{"num_key_value_heads": 2, "norm": "layernorm", "rope_theta": 10000.0, "tie_word_embeddings": true, "init": "uniform", "init_std_o": 0.0177, "optimizer": "adam_variant", "beta1": 0.95, "weight_decay": 0.033, "final_lr_fraction": 0.0, "doc_mask": true, "train_tokens": 152400000}
Each number is 128 + 24 x the weight over its row's rms, rounded and kept within 0 to 255. Layers, rows and columns count from 0. The size above them is the row's rms in percent of the matrix's.

# layer 3 MLP up, 384x96, rms 0.233, rows 117-152, columns 0-95
size [103 106 100 110  94  89 104  97 107 105 100 112 102  99  96 106 106 100 101 102  96 102  99 102  99  97 100  98 103 105 108 108  87  76 113  97]
[[115 124  88 131 112 130 152 134 157 143 126 113 117 111 174 142  94  83 123 179 160 128 155  93 113 164 113 138 100 106 146 106 106 135  86 209 157  83 125 126 146  96 113 138 148 137 126  98 103  97 105 153 116 144 119 117 151 154 158 103 146 140 114 158 149 157 147 144 154 104 116 126 104 116 126  94 102 116 101  84 125 151 122 126 140 143 161 113 159 139 117 116 120 114 126  96]
 [178 123 125 112 143 121 101 164 138 143 114 108 108  76 149 133 129 137  79 123 105 162 143 147 101 111 136 119 102 116 130 133 117 153 144 161 165 136 166 139 150 162 119 129 103 106 119  85 117 114 121  77 101 108 149 121 139 130  97 126 148 137 114 133 112 111 124 118 138  99 137 191 167 119 167 177 134 108 150  97 127 145  82 175 131 141 137 142 143 130  83 148 144 128 120  88]
 [117 132 108 134  80 152 145 134 114 125 153 151 112 131 151 104 146 103 125 133  82 165 128 133 102  98 142 138 110 117 118 109 108 118 111 158 135  90  97 119 106  95  99 135  73  61 157 113 138 162 120  94  85 140 169 141 139 126 132 124 126 136 124 138  97  79 141 173 143 105 128  83 125 147 144 130 135 141 106 159 148 112 125 117 138 123 139 109 133 125 152 140 144 129 124 208]
 [101 112 138 110  91 156 105 125 100 110 114 114 169 104 155 137 118 110 107 138  98 113  97 128 120 114 121 154 112 179  81 164 124 183 155 114 152 124 160 111 137  89 173 143 110 128 134  92 154 107 175  98 109 125 112 117 117 136 130  95 155 162 170 132 137  86  94 104 150 120 101 117 142 161 160 181 120 133 122 143 137 121 101  89 130 132 152 129 141 104 131 113 138 132 133 148]
 [ 99 116 147 150 157 141 133  83  85 133 146 140 116 110 100 109 140 178 112 158 144 150 158 128 120 138 103 123 120  99 142 124 136 123 149 166 164 106 102 116 154 111 118 132  86 126 109 157 154 159 142 127  76 114 112  85 157 168 109  90 166  97 137 126 142 129 158 118 169  94 139 106 117 145 112 106 155 104 101 130 144 189 105 151 103 130 138 128 125 104 116 128 126 134  80 134]
 [133 100 126 148 128 112  70 141 140 112  60  82  99 150 113 163 152 130 132 186 140 148 132 118 123  80 189 166 126 140 119 147 108 117 103 142 140 161 101 156 177 106 143 143 103 127 131 122 135 109 148 132 131 111 172 156  94 127  71 121 136 125 138 111 120 164 132 137 153 145 126 144 111 119 138 117 132 100 110 146 112 133 110 160  92 140 152 160 112 120 110 132 152 129 125 114]
 [104 104 124 106 107 143 121 140  83 166 111 144  98 118 169 106 121 106  93 161 150 173 148 151 118 136 134 143 116 111  96 111 124 140 136 163 128 126 139 166 142 127 157 152 176 133  91 133  99  87 138 120  89 128 160 117 153 111 145 100 150 188 126 111 122 171 156 139 161 123  92 144 122 106 163 146 122 103 147 110 133 112 103 131 136  97 142 114 128 136  89  90 145 100 169 120]
 [158 144 123  92 151 153  99 144 129 116 158 152 140 135 113 109 115 130 106 123 118 114 132 129  62 104 173 146 123 120  98 115 115 130  98 115 196 133 128 158 125 110 152 162  76  95 161 150 122 174 125 118  94 177 159 108  95 132 148 148 133  88 115 150 128 124 153 129  92 153 121 166 126 121  98 132 140 126 141 120 131 133 117 146  95 144 156  81 148 105 115 118 141 133 153  98]
 [ 92 116 126 160  84 122 144 128 144 125 109 162 143 130 145 170 121 135 137 133 114 115  94 151  94  97 127 123 145 146 133 143 108 115  91 120 153 124 149 170 141 101 130 105 169 117 120 111  98  98  76  78 123 147 153  97 157 137 102  88 155 119 143 117 183 141 107 120 131 142  95 120 148 154 159 140 122 195 118 139 124 155 162 140 117 154 142 142 158 117 101  95 131  92 137 120]
 [ 71 145 131  95 113  69 106 138 109 103 115 123 183  96 126 164 106 121 112 133 135 151 151 124  94 113 135 141 112  95 127 136  99 123 124 165 142 150 110 106 179 108  93 161 164 123 100 116 116 135 125 155 107 146 118 170 104  93 126 129 133 120 141 131 131 111 115 160 174 134 174 107 158 136 116 156 138 130  92 148 141 150 137 107 139 127 156 134  99 115 136 147 158  95 149 172]
 [115 149 142 131  97 107 114 185 167 112 158 120 161 134  85 125 133 143 126 140 145 130 112 181  85 108 113 133 150 108 130 122 125 143 111 137 154 133 130 157  89 137 122 122  90 145 164 116 129  95 119 125 112 110 136  83 128 130 121  90 161  99 136 158 151 166 103 119 143 163 103  99 139  82 134  78  85 154  97 126 147 121 136  77 154 146 150 131 155 110 131 131 117 107 135  94]
 [133 113 116 144 109 121 145 115 123  88 127 115 115  94 129 142 102 137 125 130  99 144 137 145  99 127 102 136 181  89 140 110 112 162  86 136 152 120 106 118  91 121 143 153 153 111 148 144 155 190 115  76 105 130 136 164 103 141 134 129  84 127 172 172 111 106 141 149 126 120 109 142 133  81 115 178 105 138 120  98 139 165 155 139 114 179 143 122 112  84 111 157 140 121 136 115]
 [141 119  92 129 136 134 149 127 135 135 125 150 147 107 186 143 110 165  92 176 106 112 126 146  87 118 146 136 109 137 108 116 119 123  97 147 153 125 162 142 131 112  97 156 110 131 108 124 109 121 135 143 118 180  98 154 138 100 154  77 136 135 133 156 116 157 162 115  98 118 106 181 125 106 138 123 160 134 118 109 132 136 132 143 168 110 150 125  98 105  49 165 135 115 147  92]
 [135 106 150 148  92 136 107 138 104 159 145 112 127 121 131 157 103 118 138 152 115 144 154 125  99 111 137  99 140  83 134  93 136 103  91 160 129 129 101 126  97 108 113 132  99 131 177  96 116 118 153 157 113 123 159 155 153 151 127 117 202  71 143 109 118 138 140 113 158 135 141 144 103  98 151 140  83  92 119 126 160 128 140 129 139 180 148 126  96 129 140  97 122 142  86  95]
 [116 131 126 139 156 136 116  87 164 105 103  76 138 122 137 114 115  91 107 165 129 132 128 108 158 192 126 169 121 122 133 121 116 141 138 145 153 113 105 130 167  94 127 119 113 115 112 115 124 114 115  99 122 161 143 168 131 154 149  63 118 138 147 153  92  98 154  86 129 153 141 137 168 136 148 130  73 142 109 156 115 159 138 141 115 145 152 130 102 123 117 161 152 105  78 134]
 [158  96  64 116 143 130 101 118 153 144 124  90 129 129 135 109 136 114 125 120 154 133 179 143 140 121 132 166 140  95  91 166 116 148  85 153 146 145 139 128 118 120  73 166 160 103 127 140 130 157 120  53 121 165 145 118 123 147 129 134 141 100 112 140 113 134 152 122 153 151 136 114 162 150 120 116  61 124 112 152 152  99 144 114 125 154 149 136  92 127 114 104 125 100 121 119]
 [100 145 140 187  85 115 130 109 140 154 119 115 119 144 119 115 101 168 162 137 106 137 140 102  94 158 162 141 125 161 138 116 139 160 105 141 142 155  96 143 105 142 145 117 111 105 123 110 116  75 138 113 110 101 163 122 118 101 137 116 141 114 141 154 162 100 158 115 163 137 135 118 121 104 152 155 118  76  82 153 132 156 120 109 117 129 155 136 122 107 135  44 148 134 122 106]
 [123 127 151 117 116 172 125 140  99 121 143 145 104 110 118 119 109 115 141 131 139 109 115 115 140 138 146 103 104 102 134  68 132 117 128  97 124 139 169 138 168 117 190 128 117 158 169 157 124 157 131  81  86 135 125 124 129 120 109 164 144 147 123 122 169 102 157 117 114  97 119 157  88 160 163 132 161  94 124 107 186 136 128 140  87 130 152 116 103 117 108  90 154 114 140  90]
 [131 110 118 160 139 112 153  93 163 166 121 176 122 133 140 161  97 101 107 155 127 140 109 110 116 119 167 121 150 102  75  95 107 125 151  83 129 125 156 158 151 101 146 110 127 120 111 103 129  65 104 174 133 148 123  74 129 146 128 162 157 148 106 102 110 118 120 156 138 115 106 130 128 119 143 137 138 136 117 142 146 142 130 142  83 129 162  98 106 127 140 107 123 120 183  91]
 [167 111 133 140 120 135 154 133 139 110 123 132  89 103 110 139  82 110 148 163 112 115  78 161 126 122  88 116 128 132  83 135 138 160 122 109 120 126 149 150 127 128 119  99 184 117 137 150 196 157  85  99 100 127 144 140 163 134 152 131  94 113 122 110 153 114 131 114 159 138 111  78 182 130 108 147 104 102 128 105 181 137 128 125 104 161 144 132 119 115 112  98 115 123 132 107]
 [ 90 138 139 118  68 118  90 139 175 116  99 149 100 154 154 120 106 129 126 141 165 141 140 183 137 115 119 125 126 113  86 128 144 158 102 178 121 117 149 100 135 149 117 114 142  97 116  73 103 122 133 126 109 170 170 108 130 153 143  84 149 125 133 112 144 133 132 111 179 128 125 103 123 133 136 105 160 101  96 142 131 117  99 104 146 153 154  99 164 119 102 121  93 114 135 115]
 [115 130 121 159 132 115  90 139 150 148 120 142 134 143 137 185 131 144  87 140 134 147 167 122 138 122 170 161 152 127 129  66 118 164 140 127 135 118 154 174 114  78 172 100 129 117 133  90 118 127 100 130 109 129 148  78 165 191  92 119 118  94 140 119 130 113 143 146 135 113 119 136 130  67 168 107 134 141 104  89 110 130 131 130 130 147 135 106  94 114 127 120 144 119 118 131]
 [122 110 139  97 119 105 143 137 155  97 124 111 147 124 114 107  99  80  86 125 122 148 151 130 122 137 154 145  97  87  93  98 104 128 116 134 141 127  91 140 150 122 120 188 139 101 145 169 172 152 162 108 121 123 116  97 140 156 132 155 177 145 111 105  92 159 104 116 108 110 126  88 107 146 137 143 103 125 110 146 138  91 116 138 120 179 157 122 127 108 131 150 161 131 142 185]
 [150  70 143 120 119 113 104 143 100 127 140 176 157  98 129 169 122 168 117 147 109 106 111 180 103 103 130 106 149 170 113 145 160 112 110 118 157 131 139 161 165 149 153 113 107  95 168 130 117 114 125 121 109 155 165  98 155 154 134 122 134 104 112 158 134 129 114 101 126 123  85 125 135 100  92  94 113 128 129 132 152 107 157 185 102 154 137 134 120 106 111  82 125 107 133 115]
 [134 154 111 151 121 134  56 118  96 128  84  91 136 147 100 103 132 133 111 119 158 124 121 124 118 147 142 158 105 128 152 143 133 113  99 134 187 106 132 103 135  71 134 118 128 149 119  93 103 127 102 121 116 112 136 133 150 192  99 106 123 117 143 165 145 118 145  78 150 149 144 178 123 159 149 113  90 131 133 108 111 149 132 150 125 139 155 109 159 127 101 123 147  95 125 164]
 [179 117 132 142 138 137 113 113 123 113  95 165 172 109 153 148 133 109 137  95  85 151 150 117 104  93 119 127 175 127 115 129 146 108 130 111 136 130 113 137 120 156  96 118 122  95 176  67 158 112  93  98 102 141 137 115 169 135 137 139 118 124 110 138 114 100 137 134 157  97 145 121 156 111 125 111 110 124  94 125 125 133 132 164 113 180 141  79 169  78 129 148 134 128  87 146]
 [136 110 114 125 137 114 128 116 116 136  83 118 146 144 138 115 100 153 123 141 106 127 123 165  93 129  93 152  98 108 125 149  75 148 104 160 165 118  98 112 112 122 125 172 114 116 174 175  89 112 152  89  92 163 168 133 119 120 168 100 135 101 148 124 103 105 145 129 129 150 137  91 140 118 124 109  78 140  98  91 121 172 173 114 136 148 148 132 128 110 130 163 102 120 128 153]
 [136 141 136 123  88 178 104 129 126 164 136 118 124 109 167 146 133 152  76 147 143 126 108 105 116 138 129 117 138 161 139 151 140 161 155 112 133 146 110 114 107 118 128  81 103 137 125  88 109  99 103 131 101 126 135 113 122 156  85  91 142 162 163 150 118 137 172  96 127 176 120 156 113 140 113 134 111  75 116 114 143 187  92  88 125 162 158 137 136 111 100 131 117 128 138 159]
 [108 110  94 128 146 153 105  72 124 149 107 145 149 108 138 140 122  90 124  93  96 119 153 126  87 145 160  71 145 164 134 103 100 118 148 123 112 142 111 101 178 123 120 123 143  96 104 108 178 123 101 150  99 111 167 156 117 156 135 136 120 171 132 120 148 130 140 159 141 108 119 147 164 128 145 117 140 158 114 117 167 160 122 149 157 136 148 138 141 139 118  89 136  88 159  95]
 [118 134 110 121 121 112  72 107 109  92 159 128 138 140 135 197  81 157 115 143 125 134 135 101 105 135 132 149 137  95  70 158 121 116 113  95 161 130 156 126 139 157 161 136 107  84 132 102 169 131 120 101 111 146 115 134 105 121 112 117 137 140  98 141 156  88 133 122 146 116 135 148 181 145 128 151 132 132 149 106 184 180 108  98  98 158 130 123 144 108 143 107 124 130 144 114]
 [113 133 105 135  91 124  87  83 132 156 109 141 130 148 163 151 126 129 102 170 178 147 110 131  82 144 112 144 169 129  98 140 112 119 146 127 170 125 143 123 110 136 128 104  89 128  86 161 182 135 123 132 101 161 142 139 128 166  95 122 165 156 155 113 140 117 120 135 165  87 143 154  99 124 159 125 138 132 109 133 134 128 124 146  87 123 134 147 131 119  60 132 106  92 119 142]
 [ 73 117 124 149 101 130 138 106 134 154 100 131 146 110 158 165 119 160 109 149  82  80 152 141 105 125  91 126 119 104 125 120 134 159 150  96 141 138 174 158 122  91 155 139  99 114 148 126 104 116 120  99  93 148 122 139 128  96 141  94 103 141 198 146 159 143 138 151 178 113 122 154 102 113 118 106 145 117  93 141 132 170 136 147 116 127 139 150  85 123 120 122 142 102 137 150]
 [105  97  73 134 121 163 114 163 111 150  69 154 147 115 106 131 136 109 123 133 126  83 159 145 129 149 110 160 124 121 145 142 101 174 119 120 174 181 121 126 127 148 140 141 136 112 102 137 140 151 107 143 103 142 136 129 106 134 146 141  94 170 112 118 145 138 163 147 106  91 121 161 120 135 172 147 122 150 123 125 108 161 130 143  76 127 133 125  68  83 101 128 148 110 131 117]
 [141 153 118 108 146 101 112 130 174 117 108 114 132 168 126 118 135 110 110 148 129 136 131 175  79 107 138 155 123  98 106 134 136  94 115 104 140 139 143 175 150 123 114 113 110 136 127  92 100  90 113  75 108 132 146  83 139 149 131 101 132 108 118 151 128  98 123 110 115 161 129 120 153 118 161  67 132 137 136 149 160 108 149 178 123 144 172 146 134 111 142  79 127  76 107 112]
 [113 108 113 157 114  98 144 146 170 115 110 140 112 133 164 109 105 143  90 149 135 128 141 103 116 155 136  76 130 155 109 128 143 145  96 102 127 149 133 120 109  71 163 142 136  98 129 141 145 115 130 104 132 175 135 103 119 141 141  87 173 113 116 173 144 107 123 103 155 122 161 172 135 103 147 144 146 114 110 109 130  86  72 163 113 139 157  79 109 121 132 107 136 121 168 126]
 [169 144 101 147 100 127 108 150 119 116  82 139 115  97 115 159 124 108 134 128 134 168 167 118 165 186 151 114 136 111 164 138 143 129 155 110 117 137 119 141 156 136 157 123 131  75 168 133  90 131 137  87 122  99 115  99 163 140  74 113 146  93 118 148 135 120 124 126 132 139 119 121  77 111  82 140 107 149 109 137 139 109 107 161 163 124 159  90 125  92 123 118 155 105 128 148]]
# layer 3 MLP down (transposed), 384x96, rms 0.217, rows 117-152, columns 0-95
size [102 117  88 107  81  83 109  93 133  92  94 127  98  99  99 128  94 101 103  92 112  89  96  96 100  90 114 107 114  98 128 122  85 125 105  93]
[[ 93 106 164 128 139 129  98 138 169 100 142 147 169  86 120 147 118  71 106 147  88 125 105 144 153 149 166 179 116 129 116 142 126 122 160 129 167 118 123 126 147 109  89 133 149 135  93 146 150  74 118 135 124 120 118 136 121 133 181 122 143 136 107  78 179 135 128 136  96 116 127  86 105 119 137 164 123  99 138 107  93 124 158 123 118 127 164 110 139 115 136 106 122 131 141 162]
 [145  78 130 133 119  80 123 129 134 129 129 119  89  81 125 107 164 126  95 128  87 103 133 133 167 163 145 108 106  77 139 114 144 189 166 106 127 104 143 149 111 137 124  79 139 132 128 146 137 131 155  98 110 143 122 118 114 143 115 116 115 125 156 135 142 141 134 103 139 118 182 155 138 110 130 161 180 142 110  76 173 127 114 165 114 112 151 159 145 119 109 135 104 148 135 127]
 [132 114 135 119 129 118 126 122  92 117 116  96 136 112 156 112 141 157 117  96 130 144 164 106 130 139 129  87 190  90 176 119 161 112 167 148 141 125 143 102 121 129 102 131 154 107 136 131 137 150 146 136 172 153 102 110 108 162 118 112 115 137 131 116 101 102 128 187 125 118 138 126  99  83 127 161  82 120 132 124 127 196 143 146 137 142  89 105 112 135 158  94  95 164 104 137]
 [122 127 126 150  85 159 170 142 116 111 124 101 105 138 137 114 152 128 135 158 151 138 120 167 120 104 135 140 133 135 121 138  93 127 130  89 114 138 109 114 139  98  87 138 103 162 127 152 143 110 131 100 147 123 117 100 164 110 137 194  57 157 125 121 115  95 115 110 166 159 111 112 142 134 138 114 112 120  98 126 110 134 145  93 136 159 168 150  83 109 123 149 140 122 194 154]
 [146 108 143 144 144 165 131  82 173 131 110 108 124 127 145 128 133  86 161 134 130 132  85 132 147 133 128  91 108  93 127 155 122  91 163 132 129 119 154  96 153 163  83 102 134 150 173 137 144 156 176 125 176 131 104 153  66 134 127 113 124 141 154 141 129 157 136 111 133 154 126 121 127  79 131 126 124 138  95 149  91  86 102 101 139 114  89 131 128 130  96 119 154 126 156 136]
 [105 121 117 167 123 149  91 113 136 121 167 126 168 135 156  97 194 152 117  82  73  82 127 118 144  96 141 125 124 131 140 106 158 102 157 132 112 113 167 145 147 141  80 108 167 160 155 127 161 168 133 126 163 102  90 116 114 109 141 147 151  83 141 134 131  95 140 109 143 132 142  94 144 157 128 109 134 104 131 115  98 112 143 136 111 121 171 130 121 117 114 119 125 145 127 114]
 [166 103 112  72 129 125 157 123 116 144 163 138 170 108 133 112 149 116 114 144 160 184 111 173 135 145 120  93 120 122 109 139 163 115 100 107 129 126 130 146 133 127 124 113 101 175 141 128 118 116 132 136  63 128 130  96  96 141 118 126 108 130 102 106 160 124 128 157 160  80 156 142 121 105 129 133 146 130 106 112 145 139 140 122 159 127 160 110 141 131  72  63 137 160 154 131]
 [178 146  94 114 155 105 152 131 130 133 161 140 108 125 110 137 129 117 155 152 119 119 103 109 155 133 148 139 148 122 102 156 129 119 129 130 184 137 108 119 138 120 170  99 115 166 105 176 120 155 140 142  79 145 144 102 128 139 104 132 129 121 114 108  38 125 130 111 121 148  98 119 130 141 131 135  98 115 124 111 127 157 157 126 122 159 167  98 114 118 108  69  82 154 150 115]
 [118 127 156 148 134 142  95 120 109 101 122 141 152 104 129 135  99 120 137 134  86 120  95 143 132 118  95 144 124 163 147 130 125 117 137 144 167 120 156 170 105 111 120 105 156 109 116  87 111 162 120 105  54 144 121 108 114 124 135 132 158  90 138 140 159 119 182 136 126 110 135 137 173 136  87 154 148 119  91 109 152 121 150 144 117 177 197 113 107 146 102 134 145 143  98 134]
 [152 115 117  95 113 133 150 152 111 121 119 121 126 109 156 126 150 138 115 140 130 132 156  99 123 100 102 132 139 122 125 137 126  95 137 141  96 147 177 109 121 214 116 124 118 126 119 121  95 128 140 141 160 122  75  95  96 140  98 126 142 144 110 113 133 121  98 143 142 145 104 153 142 125 137  98 140 150 155 118 169 128 125 106 171  63 100 175 144 142 128 190 155 120  94 119]
 [123 131  61 106 105 164 123 126 101 114 141 101  99 105  87 104 123 186 163 107  88 128 118 130 174 110 137 116 122 153 124 121 133  99 142 113 121 104  85 137 129 100 156 135 100 135 114 133 140 142 169 145 115 101 135 157 158 132 101 134 128 157 146 113 143 126 139 116 160 200 172 135 171 112  96 128 111 106 134 107 133 108 120 137 128 112 166 124 152 119 102 151 125 175 125 130]
 [148 107 145 124 131 124 101 116 127 144 106 162 174 110 109 125 132 138 140 113  77 103 140  97 147 133 144 127 117 104 116 128 112 146 143 134 115  99 158 138  83 128 114  89 100  82 136 174 136 181 134 104  63 122 136 110 119 122 153 137 151 155 158 111 117 112 143 147 157 128 166 109 128 132 109 148 161 167 127 126 145 137 139 141 123 155 204 135 121  88  86 120 135 142  96 116]
 [134 114 112  74 175 142 158 140 137 179 135 134  89 113 126 121 126 140  85  86 136 103 145 111  73 118 129 161 121 117  88 153 152 154  98 150 118 116 134 117 106 133 126 121 158 123 149 160 152 118  96 134 156 158 160 144 128  97 106 145 138 160 150 112 126 173 106 125 131 120 151 148 112 129 122 125  98 107  91 116 158 167 146 159 120  81  97 136 121 123 152 133 146  91 145  90]
 [138 129 132 102 177 116 137 113  85 130  98  97 135 113 143 100 134 116 176 223 147  67 126 159  99 114 119 140 114 125 151 149 144 144 109 135 130 158 109  88 119 144 140 147 124 128 151 131 151 157  89 117 136 145 107 109 110 120 104 127 115 106 117 156 121 155 175 127 125 135 131 122 136 126 155 150 136 128 157  79 131 105 122 108  83 116 130 160  98 126 105 103 116 156 140 157]
 [128 106 100 123 154 135 100 119 143 115 117 151 153  99 135 119 134 170 162  94 160 150  89 151 151 110 101 126 154 101 132 149 130 111 101 151 141 124 152 123 158 103 125  85 166 119 138  95 149 121 100 128 104 117 110  72 167  91 160 142 114 145 119 126 124 104 142 127 139 165 132 145 163 119 145 119  94 143 142 142 100 152 173 140  69 141 154 125 134 109 135  90 109 172  99  95]
 [164  97 133 121 153 120 147 137  91 130  92 150 149 119 130 155 136 132  96 119 135 109 157 137 134 155 128 124 104 106  91 140  85 111 141 142 152 166  95 114 125 148 100  92 136 138 114 143 151 159 147 156 106 142 124 113 133 160 129  73 102 117  81 162 162 167 130 133 117 102 128 148 143  77 135 179 130 112  93 100 143  92 125 131 118 106 170 124 153  87 122 136 144 153  96 153]
 [ 98 102 137 141 126 133 126 125 152  79  71 147  99 125 123 129 158 126 110 149 152 138 111 147 127 125 123 108 110 131 185 127 141 117 137 126 115 118 109  71 172  90 111 100 118 181 132 124  94 120 124 178 129 131 122 123 133 167 131 119 134 137 137 133 152 113 113  85 128 162  82 155 173 161 148  71 125 132 145 120 119 100 126 141 147 122 102 134 171 174 146 127 149 134 125 100]
 [172 123 161 116 124 152 178 171 118 139 151 127 131 116 140 195 109 140 132 160 117 151 149 138  92 108  98 130 124 137 155  97 135  94 129 101 125  97  85 169 108 123 165  87 127 126 137 137 104 105 125 133 157 128 130 107 119 148 133 108 106 135 128 127 125  98 112 121 143 158 102 119  99 116 109 170 103 104 149 116 147 107  74 116 193 156 117 143 108  90 143 127 153 154 119 125]
 [151 118 167 139 117 191 141 118 120 149 133  96 131 145 110 118  89 120 141  66 110 129 129 158 136  93 141 126 132  92 107 127  64 111 143 152 110 115 141 113  94 141 108 146 155 115 168 175 156 135 127 164 140 142 163 125 160 183 139 142  94 119 139 134 123 136 116 128  96  92 150 115  84  87 150 138 114 147  75 106 112 112 115 137 117 128 109 130 134 124 124 149 138 155 111 129]
 [ 78 117 142 130 123 135 117 128 105 136 100 110 160 172 148 124 166 118  67 114 137 112 124 120  68 139 143 119 155 139 147 150 141  97 111 105 107 117 123 144 117  98 149 137 151 146  93  97  99 118 134 125 139 143 130  87 124 154 158 122 121 105 134 110  92 135 188 137 126 149 135 132 122 126 162  63 106 129 188 125 129 130 157 132 128 131 112 111 150 175 129 140 160 145 169 111]
 [153 123 172 109 139 101  98 139 139 153 123 158 107  94 146 111 103 113  96 131 168 109 142 132 139 162  98 123 108 132 123 105 107 154 132 156 140 132 158 142 143 143 136 120 162  73  74 108 102 115 126 125  64 101 131 125 113 159 133 135 134  81 166 140 132 110 118 147 118 114 111 117  95 163 122 131 152 146 119 139 152 181 118  96 112 153 179 111  91 168 136 139 108 113 120 142]
 [101 134 122  97 129 130  97 124 108 105 115 184  79  80 153 119 130 117 125 111  94 136 144  95 114 153 165 139 142 107 136 123 149 126 123 181 143 122 119 108 114 144 119 114 148 122 115 112 144 135 138 167 144 109 128 115 191 134 110 115 142 100 126 105 130 128 163 153 109  94 100 130 190 106 146 143 156 162 111 109  79 120 164 128 163 163 114 110 100 132 104 168 155 130 134 150]
 [119 125 136 116 117 137 106 144 115 154 103 128 126 134 146 103 132 145 126 120 147 116  97 148 126  85 116 129 117 127 117 111 113 136  77 120  96 137 161  81 128 133 149 146 137 138 116 138 166 148 120 136 226 154 134 140 133 131 123 114 131 112 143 122 120 124 113 126 122  81 105 136 117 161 166 134 130 106 194 153  89 130  84 113 132 127  63 158 136 161 138 109 145  97 163 151]
 [138 141 158 154 109 109 113 152  97 171 164 117 131 107 134  76 126 110 140  87 166 138 117 162 136 147 123  89 109 136 166 142 110 114 143 132 144 131 139 123 120 150 125 124 134 172 128 159 158 133 127 150 146 110 156 108 116 135  89  96 117 120 120 137 135  96  83 113 128 153 128 164 132 103  53 179  89  84 139 118 113 151 115 135 106 135 103 119  99 148 137 155 133 176 109 131]
 [ 83 126 165 111 149 120  83 127  96 124 185 135 120 131 129 125 110 146 150 127  97 108 113 131 181 138 107 132  85 101 156 175 151  68 140 105 129 118 132 116 124 147 114 125 171  94 120 108 145 159 141 138 151 115  93 120 178 128 116  81 148 126 116 137 133 127 124 134 111 162 102 146 152 146 120 117 154 112 165 133 118 157 128 113 115  96 146 106 149 152  92 167 126 135  91 148]
 [125 164 153 124 114 122 144 122 162 123 124 136  84 143 153 114 114 144  94 146 126 154 133 139 153  81 132 125 110 119  72 100 143 160 132 142 112 144 133 181 114 132 139 134 121 100 133 144 104  93 110 104 150 116  68 154 108 122  92 165 129  91 113 122 116 106 160 150 135 180 127 178 154 119  94 163 167 143 126 137 111 124 105 142 136 122  85 121  98 140 108  96 117 137 152 160]
 [101 146 123 133 105 116 117 139 112  92 130 101 169 139 133 119 133 137 124 149 125 168 155 183 104 179 119 162 122 107  99 183  94 103 111 154 102  97  83 128 115 117 103 142  94 107 141 176 122 112 147 131  93 136 145  99 142 105 148 113 129  93 119 141 118 119 150 154 103 128 108 131 128 139 109 105 148 141  94 134 164 175 130 144 156 166 149 103 105 165 117  93 122 107 126 162]
 [103 139 160 107 119 138 120 154 109 142 152 135 119 123 142 115 144 157 130 141 119 126 123 115 111 127 175 142 176 114 104 145 145 163 152 123 127 142 130 138 160 130 126 149  97 158 153  64 146 112 134 131  85  96 142  60 162 129 127 118 165 145 128 132 129 115 133 136 132 130 115 126 139 137 129 122 111 143  62  92 129 101 121 160 143 176 130 100 112  60 148  91 114 102 101 162]
 [ 92 129 148 114 143 102 119 176 176  88 164 114 107 132 117 179  95 139 132  98 126 130 117 142 137 144  93 125  99 116  99 139 158 155 113 146 128 136 194 125 100 143 124 143 113 131 102 140 149 141 132  74 111 154 143  91 129 107 128 105 100 120 120 164 141  90 143 103 109  95 162 123 137 140 115 143 157 116 140 104 169 133 114 123  79 139 186 158 133 121 143 121 130 114 101 133]
 [153 125 149 127 129 141 112 105 128 126 159 164 141 168 164 120 126 107 145 138  93 138 135  86 153 130 140 100 115 147 127 170 132  82 120  83 116 104 117 109 143 161 162 109 137 108 123  88 157  94 142 112 154 147 109  94  90 157 141 120 169 148  77 111 153 101 127 141 113 128 139 164 145 115 150 102 157 142 133 135  89 150 173  82 114 124 153 131 119 136 128 135 142 134  68 117]
 [125  85  97 130 152 132 138 147  90 144 138 147 125 142 153 171 142 137 127 132 138 105 110 123 129  96 136 175 132 140 172 141 133 100 123  74 134 162 130  96 154 104 182 111  83 161 138  95 108 151 117 155 108 134 106 138 112 122  95 122 184 109 113 138 106 100 165 112 127  97 156 137 136 155 156 134 134 136 127  77 103 134 121 126 118 113 168 112 154 159  75 117 135 121 123 120]
 [136 122 157 119 136 144 121  90 115 108 125 160 139  97 153 111 147 123 105 131 113 127  94 147  93 152 107 142 135  85 107 169 110  92 137 101 167 132 133 134  90 136 120 122 102  57 106 116 111 155 133 126  32 133 118 130 129 128 124 128 168 125 150 118 131 130 161 127 145 136 129 147 172 128 123 104 171 156 107 121 161 127  86 140 158 151 143 118 147 136 132 115 135 165 133 157]
 [131 156 108 126 136 163 143 127 138 147 145 133  87 143 119 129 128 154 174 128 122  99 100 106 137 133 119  88 125 142 139 113 113  86 119 161 118  96 169 148 152 149 139 109 173 157 106 125 136  87 139 129 141 103  95 123 138 112 139 118 160 118 152 111  73 105 110 144 120 138 139 145 124 120 116  98 126  90 142 116 191 143 123 143 174 125  82 161 140 131 162  73  90 152 114  95]
 [123 141 126 124 111 132 119 111 107 139 124 163 102 120 120 138 107  98 114 139 107 124 103 161 115 142  86 103 141 133  92 126 145 124 103 139 140 139 150 169 146 107 121 142 162 117 132 114 136 155 120 109  61 171 155 134 148 148  95 141 156 109 143 163 155  79 134  91 169 132 106 120 132 101 122 131 150 127 100 107 194 137 116 115 122 162 210 142 129 114 133 132 139  83 116 129]
 [124 123 122 144 166 136 129 128 117 119  87 142 116 131  98 127 154 102 149 145 170 123 153 104 108 161 149 122 104 172  86 171 123 120 112 100 112  90 160 127  79 140 122  73 111 100 136 134 109 120 154 127 144 147 132 110 114 147 101 121 145 151 191 133 118 106 110  97 142 143 116  74 146 124 108 119 150 103  99 168 145 152 102 164 134 133 122  95 141 133 150 120 159 167 159 147]
 [141 159 135 138 131 166 111 155 143 150 118 124 136 148 115 112 144 146 105 121 130 185  91 110  91 158 128 134 149 149 116 121 170  61 118 123 100 130 118 124 123 145 125 121 139 133 142 175 105  94 125 109 175 119 164  87 128 113 112  93 133 112 147 118 156  73  74 131 132 151 138 152 122 125 114 139 119 104 181 124  98 101  99 144 181 104 115 144 135 146 126 106 134 149 151 140]]